python train.py --n_layer=15 --d_model=512 --n_head=4 --activation="swiglu" --norm="rmsnorm" --attn_scale=0.0884 --parallel_block=true --init="uniform" --init_std_down=0.00225 --lr=0.00115 --weight_decay=0.19 --lr_head=0.00874 --decay_shape="sqrt" --batch_tokens=262144 --steps=4475
Each number is 200 + 20 x the weight over its row's rms, rounded and kept within 0 to 999. Layers, rows and columns count from 0. The size before them is the row's rms in percent of the matrix's.

# layer 5 MLP down (transposed), 1344x512, rms 0.0341, rows 1054-1090, columns 448-511
100,213,195,209,208,233,183,168,206,182,230,196,173,205,221,199,161,223,235,177,233,215,208,183,196,190,150,192,224,171,180,189,199,210,196,192,160,154,177,203,179,219,188,197,194,196,219,175,173,210,198,204,207,191,144,224,249,217,187,188,192,217,178,182,189
101,191,211,232,226,173,210,198,173,183,198,205,195,196,170,212,214,183,199,227,222,190,218,202,210,194,216,196,204,219,165,182,182,186,215,199,198,187,203,180,167,191,204,176,197,172,233,203,174,208,169,206,217,199,195,183,219,208,211,220,166,218,225,211,198
105,221,207,198,207,221,207,179,176,192,210,176,235,167,228,219,196,217,225,200,210,190,190,218,231,226,172,216,193,212,166,198,210,192,198,190,207,225,186,155,192,207,243,153,187,227,156,201,169,200,157,190,196,214,195,185,216,198,170,256,181,202,190,192,265
104,219,209,166,192,207,207,223,197,195,200,210,211,216,231,228,199,208,233,248,213,206,216,170,197,189,196,202,184,239,196,180,215,214,167,208,176,202,198,174,171,178,209,165,175,171,169,203,217,231,234,189,242,172,218,205,203,208,201,243,174,157,230,209,169
091,197,214,205,208,199,169,216,200,204,233,164,201,188,220,203,222,241,218,192,185,224,216,201,217,199,209,206,168,190,168,201,196,184,219,235,209,189,177,226,161,185,203,227,219,176,203,181,223,206,192,225,243,229,190,199,208,244,203,188,219,202,172,222,229
099,222,182,168,214,170,168,225,222,196,218,202,189,182,157,210,217,210,199,208,242,210,176,161,186,208,244,214,204,202,216,185,205,233,228,182,201,189,213,213,177,184,219,245,197,196,181,183,220,188,203,206,202,204,177,198,204,223,171,204,234,190,185,200,162
105,247,173,191,197,199,214,205,193,166,190,211,175,200,200,191,202,187,212,220,191,191,199,182,199,181,216,196,237,216,202,186,182,192,212,193,172,192,204,202,225,174,207,188,187,213,206,202,192,164,166,213,213,206,198,177,167,178,222,186,225,217,134,192,210
104,200,222,175,190,188,197,216,185,196,179,216,184,181,131,182,185,212,176,207,197,229,187,188,178,180,198,169,236,198,222,212,185,205,194,182,209,198,204,206,200,218,195,211,190,203,176,210,175,174,218,207,228,212,192,221,215,192,179,178,178,230,182,191,189
105,205,171,224,187,203,217,186,201,224,222,154,198,218,154,182,200,197,203,183,231,214,176,207,231,176,201,221,196,181,194,176,189,223,171,243,191,188,222,212,217,195,195,226,184,219,178,223,223,227,196,216,195,228,152,191,194,197,161,182,137,220,215,198,194
098,189,238,226,187,175,182,209,229,206,189,188,223,171,257,237,185,190,201,184,219,167,222,191,187,187,185,225,197,187,223,208,179,236,209,194,227,211,182,229,227,203,191,202,204,196,198,221,224,222,209,173,181,183,192,184,218,176,170,215,185,183,216,163,206
093,192,227,200,198,216,196,202,191,208,194,196,169,181,185,198,137,163,205,191,178,188,190,190,184,201,222,192,195,170,258,187,223,183,203,200,196,184,186,210,210,220,197,173,202,184,195,196,192,193,207,209,209,179,200,170,190,202,180,211,229,173,190,183,191
098,197,235,225,194,187,187,175,207,175,209,193,208,249,204,222,196,219,210,215,202,207,204,197,191,228,209,216,216,193,282,190,218,180,236,196,199,160,155,220,192,211,213,205,204,204,186,196,215,181,207,194,184,194,187,194,181,197,198,218,247,179,225,198,198
097,188,208,217,210,187,179,204,186,161,209,226,202,211,278,155,226,195,207,224,190,214,180,182,221,214,223,205,190,207,274,155,182,235,238,168,245,218,235,194,223,199,178,210,210,199,220,205,224,205,221,182,202,192,205,236,219,178,193,190,208,170,173,226,236
096,200,190,174,212,232,182,191,193,211,204,178,171,206,221,183,179,184,184,260,220,220,205,175,208,211,184,209,214,186,171,191,200,152,204,192,198,203,176,187,213,153,198,212,202,185,195,203,202,223,216,224,187,239,191,243,194,183,207,205,233,167,214,213,234
098,188,205,189,189,189,170,204,196,193,197,153,201,207,210,226,217,207,191,224,211,202,201,140,185,191,183,216,208,183,243,241,191,179,205,197,226,182,190,209,216,190,196,203,185,191,213,189,207,161,213,199,219,208,172,249,161,258,177,188,214,199,180,193,156
104,222,162,206,220,194,219,194,230,223,201,180,193,202,200,182,207,223,215,184,179,211,179,222,192,180,177,181,199,218,186,201,197,167,195,204,194,233,203,218,211,195,175,217,219,208,207,169,210,211,187,218,198,233,170,208,195,214,201,166,162,240,189,206,230
104,199,170,165,216,188,212,173,172,214,191,185,168,190,203,236,185,183,209,190,195,206,220,176,175,193,201,207,199,164,250,201,207,186,216,182,183,204,225,165,241,169,194,198,211,164,204,199,237,207,217,202,205,187,200,182,192,235,144,201,184,224,220,190,199
102,166,197,186,204,217,212,184,160,179,204,202,191,169,242,176,219,199,215,191,196,194,185,158,207,245,223,211,195,238,192,209,173,219,195,213,220,203,192,204,246,196,206,188,210,173,190,220,202,201,226,223,179,195,206,217,226,193,136,192,202,207,205,232,199
104,166,232,228,158,232,219,205,216,220,184,184,167,200,220,186,230,220,201,209,211,150,213,215,208,181,224,213,214,200,225,162,211,182,215,205,191,242,185,194,237,193,179,186,201,191,215,216,211,197,190,176,205,186,206,231,163,168,176,247,185,208,201,171,211
102,189,211,197,212,185,175,238,192,226,201,186,195,199,191,209,186,190,192,192,213,198,202,209,185,168,192,183,202,183,208,162,216,190,200,214,176,194,219,205,212,198,182,206,179,208,200,202,183,173,205,197,181,199,193,231,196,168,207,194,219,183,201,185,200
101,165,187,207,241,179,212,166,196,223,196,201,214,216,227,179,208,199,210,183,199,196,207,196,230,170,181,215,161,195,214,202,245,194,196,212,163,243,208,202,179,188,205,209,179,228,213,162,222,189,231,198,168,182,198,186,188,191,182,181,192,203,202,179,209
100,194,186,192,191,193,211,197,164,176,193,164,160,199,231,191,213,229,188,194,183,164,210,193,198,168,198,197,211,198,244,209,209,184,187,163,239,198,205,219,207,182,236,184,211,180,195,181,242,186,190,219,209,202,209,164,176,198,182,177,228,208,210,168,211
098,254,197,184,204,174,211,192,190,219,226,196,220,181,251,220,199,198,192,219,244,188,195,203,207,172,213,215,179,198,244,164,186,198,234,200,217,180,212,167,171,199,197,225,201,208,190,191,224,224,212,215,224,187,207,178,186,196,216,246,188,173,193,220,183
103,241,195,184,208,215,192,218,164,182,201,204,233,179,190,181,212,204,205,208,200,193,215,204,176,187,227,207,194,186,211,230,223,229,182,192,203,174,226,186,189,200,174,181,232,200,191,205,166,188,235,195,168,184,232,213,198,201,230,235,204,187,181,195,197
102,190,228,201,201,173,207,181,194,209,192,187,188,196,149,185,193,212,168,208,193,195,202,204,199,172,173,190,219,228,184,194,182,188,206,200,180,235,188,187,196,196,228,207,185,233,233,175,205,208,198,185,209,195,194,250,233,206,188,213,158,187,241,182,213
099,195,190,216,192,201,209,230,218,211,193,199,207,220,205,225,229,195,175,228,187,176,217,181,193,182,220,207,198,190,205,214,202,188,155,214,218,191,202,194,215,190,226,219,192,233,198,195,208,195,198,229,192,191,204,179,208,205,220,205,197,189,207,220,205
098,232,185,181,187,208,215,207,227,179,186,193,224,193,235,175,216,202,179,220,195,184,209,199,177,149,211,248,183,223,179,177,215,200,193,193,237,199,200,193,184,237,151,235,204,246,198,180,195,194,180,200,217,220,193,206,203,190,211,217,218,202,181,208,196
102,235,182,209,212,206,225,214,226,189,188,202,172,208,122,198,230,198,240,200,169,196,241,222,196,230,197,194,200,247,194,207,196,206,211,200,185,175,228,177,184,208,238,198,205,203,227,185,190,223,199,193,181,226,176,221,256,185,227,210,201,205,179,230,191
107,173,173,172,265,180,191,213,198,226,204,192,215,213,167,178,192,183,166,179,233,168,163,192,215,188,177,198,206,203,219,235,201,197,180,207,177,222,223,236,209,164,215,200,184,206,177,187,201,195,172,230,172,213,236,182,230,226,225,216,195,188,193,167,215
101,221,192,219,230,183,170,228,221,206,192,188,218,207,188,196,170,200,185,204,205,178,229,181,209,209,224,178,231,220,253,173,174,200,198,206,217,173,170,171,211,217,201,174,200,214,205,241,194,207,190,238,192,209,179,187,174,189,201,204,208,228,180,195,185
103,215,205,241,202,181,218,198,199,185,215,213,185,214,211,204,207,196,233,204,169,182,194,223,191,231,210,212,223,193,130,190,203,203,195,200,189,183,214,250,218,170,180,270,214,174,196,216,208,184,223,224,190,224,201,196,173,197,198,178,167,181,219,190,204
101,225,222,202,228,221,202,236,217,216,200,196,217,197,204,168,213,181,224,179,204,175,205,198,150,229,197,183,190,194,215,185,206,214,255,179,203,222,174,198,199,207,163,195,200,196,192,205,193,231,190,204,168,169,202,195,212,218,226,235,169,225,201,218,194
103,202,226,210,235,197,224,204,187,169,224,192,179,206,166,156,211,208,210,194,180,205,198,209,220,169,181,180,219,206,218,235,160,213,190,214,228,190,215,196,183,196,212,212,223,184,217,232,217,204,190,215,211,176,173,193,221,211,183,230,201,182,197,193,212
102,213,203,225,192,216,210,229,244,193,178,176,197,216,225,199,221,189,195,215,159,213,160,196,194,183,145,169,160,191,173,186,218,210,240,205,172,205,196,200,201,190,189,217,172,215,177,182,197,183,213,192,158,229,208,255,236,167,187,154,178,180,199,191,195
102,199,196,173,175,235,193,205,205,192,174,213,206,215,199,211,201,183,219,201,187,221,212,165,197,179,194,225,214,199,182,194,215,222,218,197,237,205,195,213,201,231,207,179,210,183,200,190,211,179,200,187,224,224,206,202,213,224,216,201,199,206,206,204,213
101,175,181,232,197,234,198,268,210,197,183,217,187,181,213,201,208,202,178,165,201,220,188,200,196,219,216,198,215,195,138,214,196,246,226,226,245,260,205,193,181,191,190,188,217,200,238,191,182,223,183,197,210,192,217,206,203,222,169,194,213,183,181,187,162
101,206,174,197,206,201,212,207,187,198,194,175,207,182,245,186,198,185,208,198,165,229,214,189,189,198,197,199,191,208,138,183,212,205,200,183,186,205,196,211,199,231,205,181,205,229,188,193,167,215,198,207,187,217,201,174,219,225,183,210,186,188,180,187,203
# layer 5 MLP gate, 1344x512, rms 0.0376, rows 1055-1090, columns 448-511
107,194,174,222,192,215,199,213,214,190,212,219,192,210,205,181,226,223,174,188,241,196,177,236,219,204,188,217,181,207,211,192,182,193,176,198,210,200,192,179,215,218,169,232,164,218,232,199,206,202,181,206,231,199,175,207,216,193,206,210,223,206,209,180,237
107,179,229,196,176,203,216,178,172,185,209,204,222,203,185,210,197,227,205,162,221,179,199,176,178,181,190,203,232,178,211,218,179,161,216,239,215,224,219,207,175,178,162,215,195,161,157,169,231,195,178,236,219,202,206,197,187,186,222,186,197,192,204,211,186
106,231,184,205,213,201,220,213,209,189,241,186,205,183,180,243,174,209,180,193,220,202,228,178,217,189,223,211,223,170,195,222,244,191,199,186,205,194,214,175,194,255,210,222,189,228,201,196,189,217,203,212,204,200,189,215,232,186,168,189,200,208,200,217,215
089,222,183,152,212,190,205,164,198,193,186,217,183,197,198,216,194,158,179,224,186,226,179,183,188,210,195,200,226,220,237,216,182,205,202,190,177,186,203,184,235,213,213,171,206,195,234,194,214,195,197,183,176,213,178,183,193,187,208,249,218,181,207,195,214
096,164,188,206,218,213,216,209,176,207,189,225,192,219,197,219,215,187,209,193,193,167,194,183,164,210,214,228,180,214,203,199,191,208,197,193,195,145,225,229,194,212,183,202,170,206,191,169,204,168,174,232,207,195,216,181,196,227,197,203,202,194,173,188,183
098,176,223,193,181,212,215,191,206,223,204,220,175,190,212,236,196,238,169,229,259,214,203,198,165,225,218,217,175,202,200,191,225,174,232,236,230,202,175,212,207,185,235,227,252,165,262,214,194,197,220,193,158,189,219,214,198,182,207,175,194,199,220,226,202
103,174,183,194,184,169,173,220,192,198,193,185,208,176,211,200,203,174,223,196,204,183,201,174,201,204,204,216,192,199,167,210,174,198,221,175,212,197,231,235,208,189,161,205,191,199,190,216,239,169,202,197,203,203,210,176,215,212,195,194,209,196,186,191,206
101,161,202,211,167,200,217,204,204,202,174,201,194,194,198,223,200,206,218,201,214,183,222,202,175,217,206,188,232,221,197,192,167,185,206,185,203,182,207,189,232,170,188,206,234,173,192,201,251,213,179,229,204,213,167,206,222,245,207,188,188,145,178,193,221
103,231,221,173,141,227,197,190,191,177,228,159,197,207,189,220,166,207,227,218,185,223,223,153,191,187,194,203,238,186,216,196,185,181,220,216,222,208,182,224,178,186,213,179,225,185,171,186,219,203,235,204,223,188,207,198,165,179,190,185,184,183,179,229,207
093,181,204,186,237,205,224,203,224,191,172,197,194,207,198,170,212,179,183,208,220,155,177,207,225,185,174,196,175,176,199,205,172,216,166,192,200,199,217,205,202,187,208,203,238,186,172,198,193,209,205,206,201,215,151,207,235,245,236,190,194,164,169,176,175
107,216,180,228,186,218,211,214,200,229,180,230,218,223,175,201,199,218,227,154,192,243,206,184,201,219,244,160,203,215,189,225,201,198,228,196,187,192,219,176,182,192,162,180,182,191,205,212,204,192,203,186,238,185,229,197,221,165,196,197,213,176,189,188,212
094,195,216,191,196,206,213,178,237,223,239,181,201,234,182,221,204,192,197,178,188,193,181,215,159,216,192,175,205,175,208,207,221,155,199,190,201,200,233,160,237,211,195,226,186,191,204,218,194,227,181,169,177,161,216,133,189,213,198,174,198,215,196,205,215
095,196,197,183,190,186,176,191,205,230,214,183,225,184,193,197,195,204,202,210,180,204,234,193,199,166,189,221,253,166,188,163,198,161,217,212,204,191,215,189,204,193,214,210,172,170,216,171,215,214,235,245,226,206,193,215,171,215,211,191,230,190,209,208,180
096,208,208,163,220,201,180,198,204,201,202,204,164,196,210,157,218,211,230,215,218,196,195,211,154,204,190,208,221,199,189,201,214,176,228,211,185,227,156,240,245,199,186,195,208,191,202,216,223,232,196,184,195,196,206,218,212,203,159,181,182,199,181,198,183
106,206,233,183,193,173,221,197,232,207,196,192,182,214,174,194,198,211,194,172,204,244,199,193,179,210,245,220,197,219,209,197,184,164,205,181,205,221,206,209,186,157,149,182,222,182,197,174,207,196,228,182,184,251,200,206,193,197,221,215,171,157,209,176,228
099,192,204,220,161,179,204,173,187,188,207,159,215,201,190,228,212,197,237,199,187,181,205,168,194,213,201,198,184,208,177,211,200,203,218,271,222,198,192,190,213,208,171,194,204,210,166,225,189,165,185,150,226,184,188,223,200,165,188,185,183,187,165,181,234
096,221,215,237,194,174,239,216,170,201,201,196,230,205,203,213,159,172,184,157,222,184,196,164,230,200,206,204,216,179,208,219,201,171,211,197,182,196,223,187,203,214,203,198,254,214,218,224,191,193,224,212,210,170,222,213,221,197,206,175,199,199,218,217,206
102,181,163,194,208,195,207,197,177,171,167,194,226,189,191,195,189,200,231,202,188,175,200,198,207,222,186,195,205,195,206,196,217,178,198,194,199,196,208,213,158,190,209,216,187,123,227,176,204,222,211,135,169,213,170,192,232,167,175,201,174,207,238,189,214
107,193,216,176,198,244,211,218,203,202,190,181,195,212,198,193,219,257,175,193,223,200,270,211,219,180,190,193,203,240,195,216,234,200,240,195,194,201,179,206,188,189,228,217,197,189,174,183,204,200,193,145,213,198,191,205,213,193,218,175,190,206,221,199,227
102,217,150,230,181,223,194,195,174,209,198,219,186,181,166,208,194,223,243,215,186,207,180,201,184,221,179,223,190,189,202,182,178,181,176,195,224,196,168,195,219,213,198,216,171,231,220,193,175,186,206,203,188,196,208,213,205,229,189,163,170,209,212,209,206
104,194,218,199,196,197,184,188,180,204,208,198,201,209,210,230,187,197,197,255,203,193,222,220,178,195,182,212,202,226,208,163,224,208,157,205,205,191,168,211,196,192,208,210,235,160,197,224,209,211,178,176,201,203,172,186,247,195,191,182,221,173,214,186,206
096,179,199,193,193,179,177,181,231,200,214,195,231,170,202,226,202,187,152,180,206,230,193,239,193,206,184,183,213,197,207,200,176,204,212,187,201,220,112,214,229,208,214,208,250,183,197,170,202,212,204,199,224,212,196,196,183,192,187,225,209,210,193,213,199
102,190,202,189,182,216,195,213,213,215,183,219,149,212,218,172,195,184,193,209,219,196,198,187,157,220,205,241,159,198,189,186,213,179,213,188,174,200,170,158,241,192,198,193,227,206,200,198,185,215,191,184,195,240,242,230,204,213,172,206,174,213,224,177,203
101,218,192,195,219,194,230,231,170,205,211,187,221,257,203,206,218,161,212,227,172,214,210,207,161,197,208,191,236,199,228,217,225,222,214,212,190,186,201,223,221,189,225,188,215,215,227,222,195,182,197,228,173,212,179,190,192,197,195,182,213,175,202,232,206
097,180,197,212,192,182,202,221,209,238,213,203,222,160,194,162,182,215,207,216,222,225,177,192,208,205,181,180,226,192,199,188,198,208,208,213,203,199,225,206,217,180,176,194,192,195,211,220,237,182,184,187,191,181,212,207,216,187,187,225,213,192,178,191,191
101,224,228,244,204,208,194,196,189,220,241,225,142,211,192,232,206,185,202,216,228,213,210,202,190,184,186,201,202,211,198,185,196,193,197,202,192,179,177,218,212,193,223,236,198,181,212,210,231,227,220,205,185,212,182,198,202,168,204,207,165,196,239,185,186
099,209,164,192,181,153,203,215,212,194,202,222,213,191,197,176,167,225,168,217,165,195,171,159,150,218,226,239,208,204,199,195,240,188,187,202,202,221,171,184,206,214,211,213,220,170,196,229,241,243,162,196,192,197,211,201,180,188,150,184,178,202,171,210,204
104,190,187,196,213,197,205,195,191,227,222,178,190,214,163,191,178,198,245,193,227,223,204,201,173,218,210,229,191,215,211,209,234,208,213,211,196,216,218,204,226,187,208,177,234,186,216,210,188,218,166,178,192,171,226,245,215,195,130,186,213,234,159,213,177
100,201,166,184,209,184,189,215,212,209,228,231,208,232,187,171,199,182,205,224,188,234,210,171,205,204,176,259,225,219,216,210,172,194,175,223,208,203,218,215,181,230,209,224,195,197,196,197,201,186,225,184,187,240,206,210,210,185,209,202,203,195,227,201,159
102,195,171,205,207,235,220,232,196,209,172,203,182,191,210,192,162,222,209,212,205,213,220,193,185,184,200,229,176,185,186,228,199,189,189,193,213,211,182,151,197,206,188,162,179,218,200,169,196,221,195,181,197,203,163,195,227,202,183,196,209,177,175,200,229
099,144,204,177,215,204,218,215,190,217,187,184,207,203,206,202,206,225,191,193,201,221,230,218,219,215,234,204,200,209,208,232,209,204,177,204,211,127,157,203,217,216,195,218,192,226,232,208,198,201,227,157,182,208,200,240,158,197,192,197,202,204,180,181,232
103,168,206,166,172,202,233,201,231,228,209,213,199,195,197,189,188,217,212,202,178,187,177,220,210,181,183,203,216,189,206,167,203,206,214,157,214,184,216,194,207,232,191,187,193,199,225,200,186,215,192,211,254,189,249,191,226,204,190,176,206,175,173,193,220
104,231,194,193,218,203,182,185,156,208,198,214,207,195,198,242,236,200,212,225,237,168,225,176,215,205,230,170,182,215,198,207,196,233,203,263,195,211,155,230,194,204,186,207,202,183,174,199,233,213,218,218,197,183,180,183,225,214,169,182,232,199,202,214,205
101,223,207,190,212,223,217,176,207,212,190,208,201,172,167,193,215,200,188,173,194,192,205,200,208,227,190,205,222,204,205,204,178,206,195,210,200,178,179,190,212,183,180,176,186,167,201,194,201,221,186,199,205,178,213,198,191,203,187,186,216,200,217,201,198
100,182,237,191,237,192,224,203,208,197,191,250,209,203,209,196,198,234,187,222,243,185,210,175,196,197,200,241,234,206,194,207,172,211,215,168,198,187,204,212,188,217,229,186,168,164,192,175,218,203,214,215,198,228,215,210,183,181,172,212,192,157,155,168,193
099,193,162,199,204,213,200,218,233,212,171,214,225,183,218,179,188,179,240,211,204,203,176,185,186,193,194,184,226,204,204,194,232,203,185,217,250,199,168,219,234,208,186,163,209,219,242,202,180,224,167,242,244,203,181,208,203,201,197,184,188,215,170,195,208
# layer 5 MLP up, 1344x512, rms 0.0352, rows 1055-1090, columns 448-511
100,167,250,168,218,221,170,219,203,220,190,222,180,217,198,219,229,227,215,230,223,168,195,180,187,205,214,199,192,229,209,217,212,230,203,256,189,215,199,167,184,178,188,205,215,162,183,207,167,204,185,169,235,187,190,174,202,210,189,228,201,210,176,187,156
106,200,199,198,180,177,210,196,200,190,213,182,158,177,205,154,225,181,208,197,178,202,233,205,190,200,179,193,185,204,210,176,186,182,130,192,191,167,191,190,178,170,192,200,211,172,254,172,209,199,221,183,200,188,209,202,216,160,198,193,172,217,216,216,194
106,188,160,188,198,249,200,201,208,167,228,154,194,161,209,202,208,179,180,204,196,210,199,174,201,187,212,219,217,198,225,212,215,197,172,227,211,213,199,224,183,177,198,178,207,208,248,151,191,227,178,169,196,221,204,184,178,209,205,222,183,217,198,213,168
091,208,173,189,190,232,228,226,190,207,200,228,181,210,181,198,171,220,199,200,213,183,170,224,217,175,216,203,214,211,202,180,169,230,190,156,214,221,232,170,210,214,220,202,196,193,180,217,172,219,200,193,177,185,203,199,169,180,200,191,191,209,222,183,213
100,217,210,184,148,182,187,209,236,231,200,208,189,164,203,189,195,228,172,203,196,218,221,184,223,190,191,180,232,197,188,239,205,213,218,239,221,222,206,194,197,216,195,206,210,169,173,201,187,245,227,194,209,203,201,220,188,167,199,205,237,201,178,213,198
105,193,171,180,205,209,224,236,191,193,165,204,189,191,182,213,177,226,216,240,162,180,239,242,216,205,182,169,200,213,184,203,212,203,175,211,191,193,231,211,182,213,215,229,211,215,196,240,213,205,179,169,205,180,174,211,192,186,206,199,222,197,160,208,213
105,213,240,209,189,213,200,202,203,199,192,219,196,223,193,225,217,209,245,216,203,201,183,166,190,207,204,192,214,195,189,259,176,206,148,218,203,183,205,179,198,228,198,218,214,238,182,235,224,191,188,173,213,177,224,172,220,210,187,207,166,187,208,220,196
100,187,190,204,205,212,156,259,194,194,161,203,203,210,178,174,218,203,221,182,209,176,149,191,222,243,238,205,224,165,232,192,221,203,215,198,213,232,214,189,194,174,206,178,221,207,204,211,163,184,207,201,203,159,187,178,225,256,196,204,227,207,201,200,179
097,207,204,237,176,228,207,216,207,206,215,198,170,213,227,185,253,196,173,214,222,200,244,189,190,190,172,209,177,188,208,225,216,207,192,212,194,226,197,207,197,177,176,197,192,190,210,220,184,214,175,165,226,248,205,168,202,207,230,176,163,191,224,208,156
094,170,212,203,184,192,194,194,180,197,220,232,191,183,207,201,180,179,172,223,228,204,188,219,220,204,190,234,195,167,182,239,222,192,205,238,233,218,205,202,180,227,176,176,194,188,188,232,175,170,184,183,163,241,197,204,181,211,218,203,210,209,196,199,218
103,190,198,206,197,179,193,193,230,224,165,181,211,195,185,185,224,221,210,213,193,213,243,213,211,206,213,212,177,220,214,147,219,205,227,173,170,182,169,209,191,213,173,213,197,182,193,216,207,211,204,183,202,192,209,193,234,174,210,182,190,206,207,229,207
097,225,170,201,205,217,190,217,213,197,239,204,217,209,202,233,201,203,234,173,159,209,199,234,216,209,196,184,167,233,186,219,181,176,190,229,172,176,162,196,178,245,172,256,192,205,196,211,215,184,202,181,203,175,198,177,165,193,191,196,185,198,176,184,220
100,193,206,207,197,203,212,208,184,184,161,164,221,221,203,169,229,177,204,224,195,186,207,209,177,218,176,184,193,213,217,206,200,190,180,210,154,211,214,210,172,184,201,187,177,194,194,178,179,185,209,225,217,205,230,178,218,206,194,225,208,191,233,216,192
097,193,197,176,201,218,227,207,210,191,217,140,198,213,201,207,194,228,217,184,187,204,243,163,172,198,193,216,204,183,178,220,187,216,217,209,208,184,208,209,254,205,240,216,166,201,210,233,215,164,221,212,179,210,182,173,218,224,186,182,218,200,202,226,185
102,196,204,211,209,194,212,183,178,209,183,192,237,170,192,175,196,206,197,198,170,196,186,222,224,211,219,212,198,223,191,222,216,171,218,204,172,216,204,202,208,211,223,187,188,223,201,222,186,183,168,200,181,169,231,195,165,213,185,199,197,168,169,216,188
103,221,226,161,198,227,210,191,177,213,168,247,211,202,210,170,187,237,178,194,239,221,213,232,169,213,198,239,196,196,205,209,174,205,207,190,196,241,211,188,199,221,229,195,201,150,189,186,188,217,189,181,209,213,198,181,218,244,175,192,193,203,180,201,149
099,196,238,174,197,192,198,184,213,171,220,190,193,183,158,213,210,224,185,216,219,201,150,200,237,196,196,205,203,202,212,223,198,213,223,195,176,213,177,204,205,201,228,203,186,176,201,210,203,215,209,165,198,198,207,196,237,247,222,178,239,218,221,201,173
103,211,191,196,192,207,228,183,191,202,187,186,202,193,199,205,220,197,153,212,231,180,204,200,170,202,189,211,207,183,219,186,214,195,217,185,189,183,202,182,203,199,186,196,185,195,189,195,197,180,183,209,186,224,227,236,161,158,190,218,242,207,209,191,202
103,174,211,193,239,191,195,244,159,238,223,186,237,217,234,213,188,238,209,166,220,225,178,234,205,214,182,189,176,178,164,212,150,226,221,211,217,176,160,226,190,225,189,141,225,154,177,172,182,195,227,224,211,200,178,177,172,211,205,197,215,192,179,195,180
102,181,222,213,175,238,209,195,208,186,199,220,171,208,211,193,217,170,201,229,186,192,175,182,173,203,191,266,189,207,183,181,178,230,198,221,204,182,208,227,199,207,205,215,221,195,204,184,225,207,210,208,165,202,212,203,185,161,183,210,152,210,180,187,216
101,217,173,213,188,220,232,195,203,169,226,193,213,190,210,250,209,171,175,184,201,213,193,204,182,193,167,180,253,185,188,224,194,193,188,217,207,181,200,172,227,202,222,239,194,174,228,226,180,211,212,237,234,215,167,166,224,152,182,183,206,188,198,203,225
098,163,195,229,217,209,204,182,250,186,251,181,228,173,199,170,202,165,218,216,180,205,184,200,216,173,202,201,205,185,188,242,166,174,201,196,208,212,228,153,221,157,203,227,245,198,168,179,228,206,187,206,181,188,207,203,205,223,227,216,235,192,202,236,179
106,208,215,172,209,200,195,181,214,202,203,218,190,184,199,200,202,184,181,151,211,186,247,208,162,204,203,172,195,184,184,201,157,206,216,157,183,219,213,202,209,200,221,202,242,204,233,194,223,200,204,164,188,226,166,207,164,210,218,194,175,199,193,197,212
102,176,153,211,208,232,226,196,227,177,181,192,168,220,221,175,215,224,218,202,175,148,184,182,206,208,203,186,186,202,233,189,202,181,170,200,240,217,232,217,193,181,199,231,199,158,177,204,218,195,200,205,183,197,201,153,180,198,194,182,192,202,189,195,172
101,196,184,147,190,191,216,164,224,221,203,202,175,161,175,170,174,212,204,197,202,216,185,234,195,179,223,214,191,173,204,196,212,203,212,187,152,215,207,206,176,188,200,185,229,228,199,183,227,203,177,161,185,187,188,202,207,214,220,241,168,179,228,195,169
103,184,173,200,182,195,224,213,195,179,171,191,203,238,201,177,189,197,209,177,161,213,200,217,227,225,219,200,176,167,218,168,195,185,194,198,193,190,184,227,185,214,177,217,215,223,212,216,189,181,174,181,179,234,173,183,231,227,195,175,181,217,210,206,194
099,182,203,189,205,181,181,202,191,209,183,224,192,210,178,193,213,189,237,183,211,191,216,216,186,196,199,203,213,205,222,195,181,195,211,173,196,205,193,226,162,159,195,199,228,183,205,205,208,222,194,216,184,187,229,190,165,215,216,182,203,175,198,201,147
105,184,212,212,215,211,199,206,193,213,176,200,236,176,218,188,190,205,208,181,240,192,171,210,196,219,231,161,182,223,197,193,199,181,210,162,215,199,178,213,199,169,166,171,216,212,211,177,231,190,212,166,187,177,206,207,190,232,206,180,179,198,210,174,186
100,170,227,174,222,209,224,205,204,189,202,219,219,205,222,211,183,187,193,201,223,207,199,188,182,175,207,207,203,208,191,164,202,197,201,205,227,175,209,177,202,215,201,203,192,218,155,183,224,208,208,213,184,213,147,225,210,163,180,233,203,204,155,215,182
104,184,250,221,216,174,186,199,214,189,248,195,200,191,210,214,207,177,187,190,199,171,174,194,217,205,174,189,194,204,212,197,185,197,202,225,223,193,207,166,163,156,228,226,172,207,222,192,184,188,201,232,185,177,185,190,206,233,211,192,214,182,197,200,210
099,223,232,174,191,200,228,189,183,204,236,183,183,192,212,169,193,220,210,200,185,143,218,183,221,196,180,182,203,188,228,208,202,202,183,207,177,172,192,166,232,210,172,220,217,199,200,186,193,213,250,202,190,215,217,182,195,192,208,199,189,215,238,197,224
102,192,202,182,223,210,202,198,180,210,181,209,218,193,206,253,190,170,171,229,206,165,212,186,183,208,194,204,196,164,165,206,233,183,194,183,197,225,212,196,198,181,181,229,185,210,174,193,184,199,220,190,209,214,192,215,219,209,212,199,225,198,220,253,187
099,204,175,198,204,217,181,224,201,188,215,219,230,170,226,193,206,160,180,193,196,155,216,195,191,184,207,155,237,171,193,218,205,214,193,197,212,191,187,229,221,187,220,175,201,249,199,154,205,207,227,202,167,194,176,177,207,212,164,213,198,191,205,204,229
097,233,190,191,220,185,223,210,222,194,198,210,201,195,199,223,212,150,249,211,252,174,204,187,209,207,229,232,214,210,189,227,178,198,191,243,210,197,250,226,213,165,186,219,202,201,208,208,197,168,204,241,191,193,230,170,195,190,218,219,211,208,189,183,207
099,229,220,214,200,188,187,170,228,211,229,179,209,164,202,225,206,159,217,223,171,183,219,150,186,202,191,201,198,181,216,219,232,196,199,245,218,199,238,218,207,212,191,217,199,231,191,213,164,183,182,195,185,217,182,191,234,202,151,208,193,217,199,205,228
098,218,211,204,172,193,204,182,203,188,230,229,206,205,177,192,204,194,212,206,189,198,171,186,236,212,243,197,182,206,192,182,171,260,221,202,204,202,235,173,192,192,152,213,229,197,226,206,205,194,188,212,215,190,204,226,200,154,216,197,175,157,176,155,232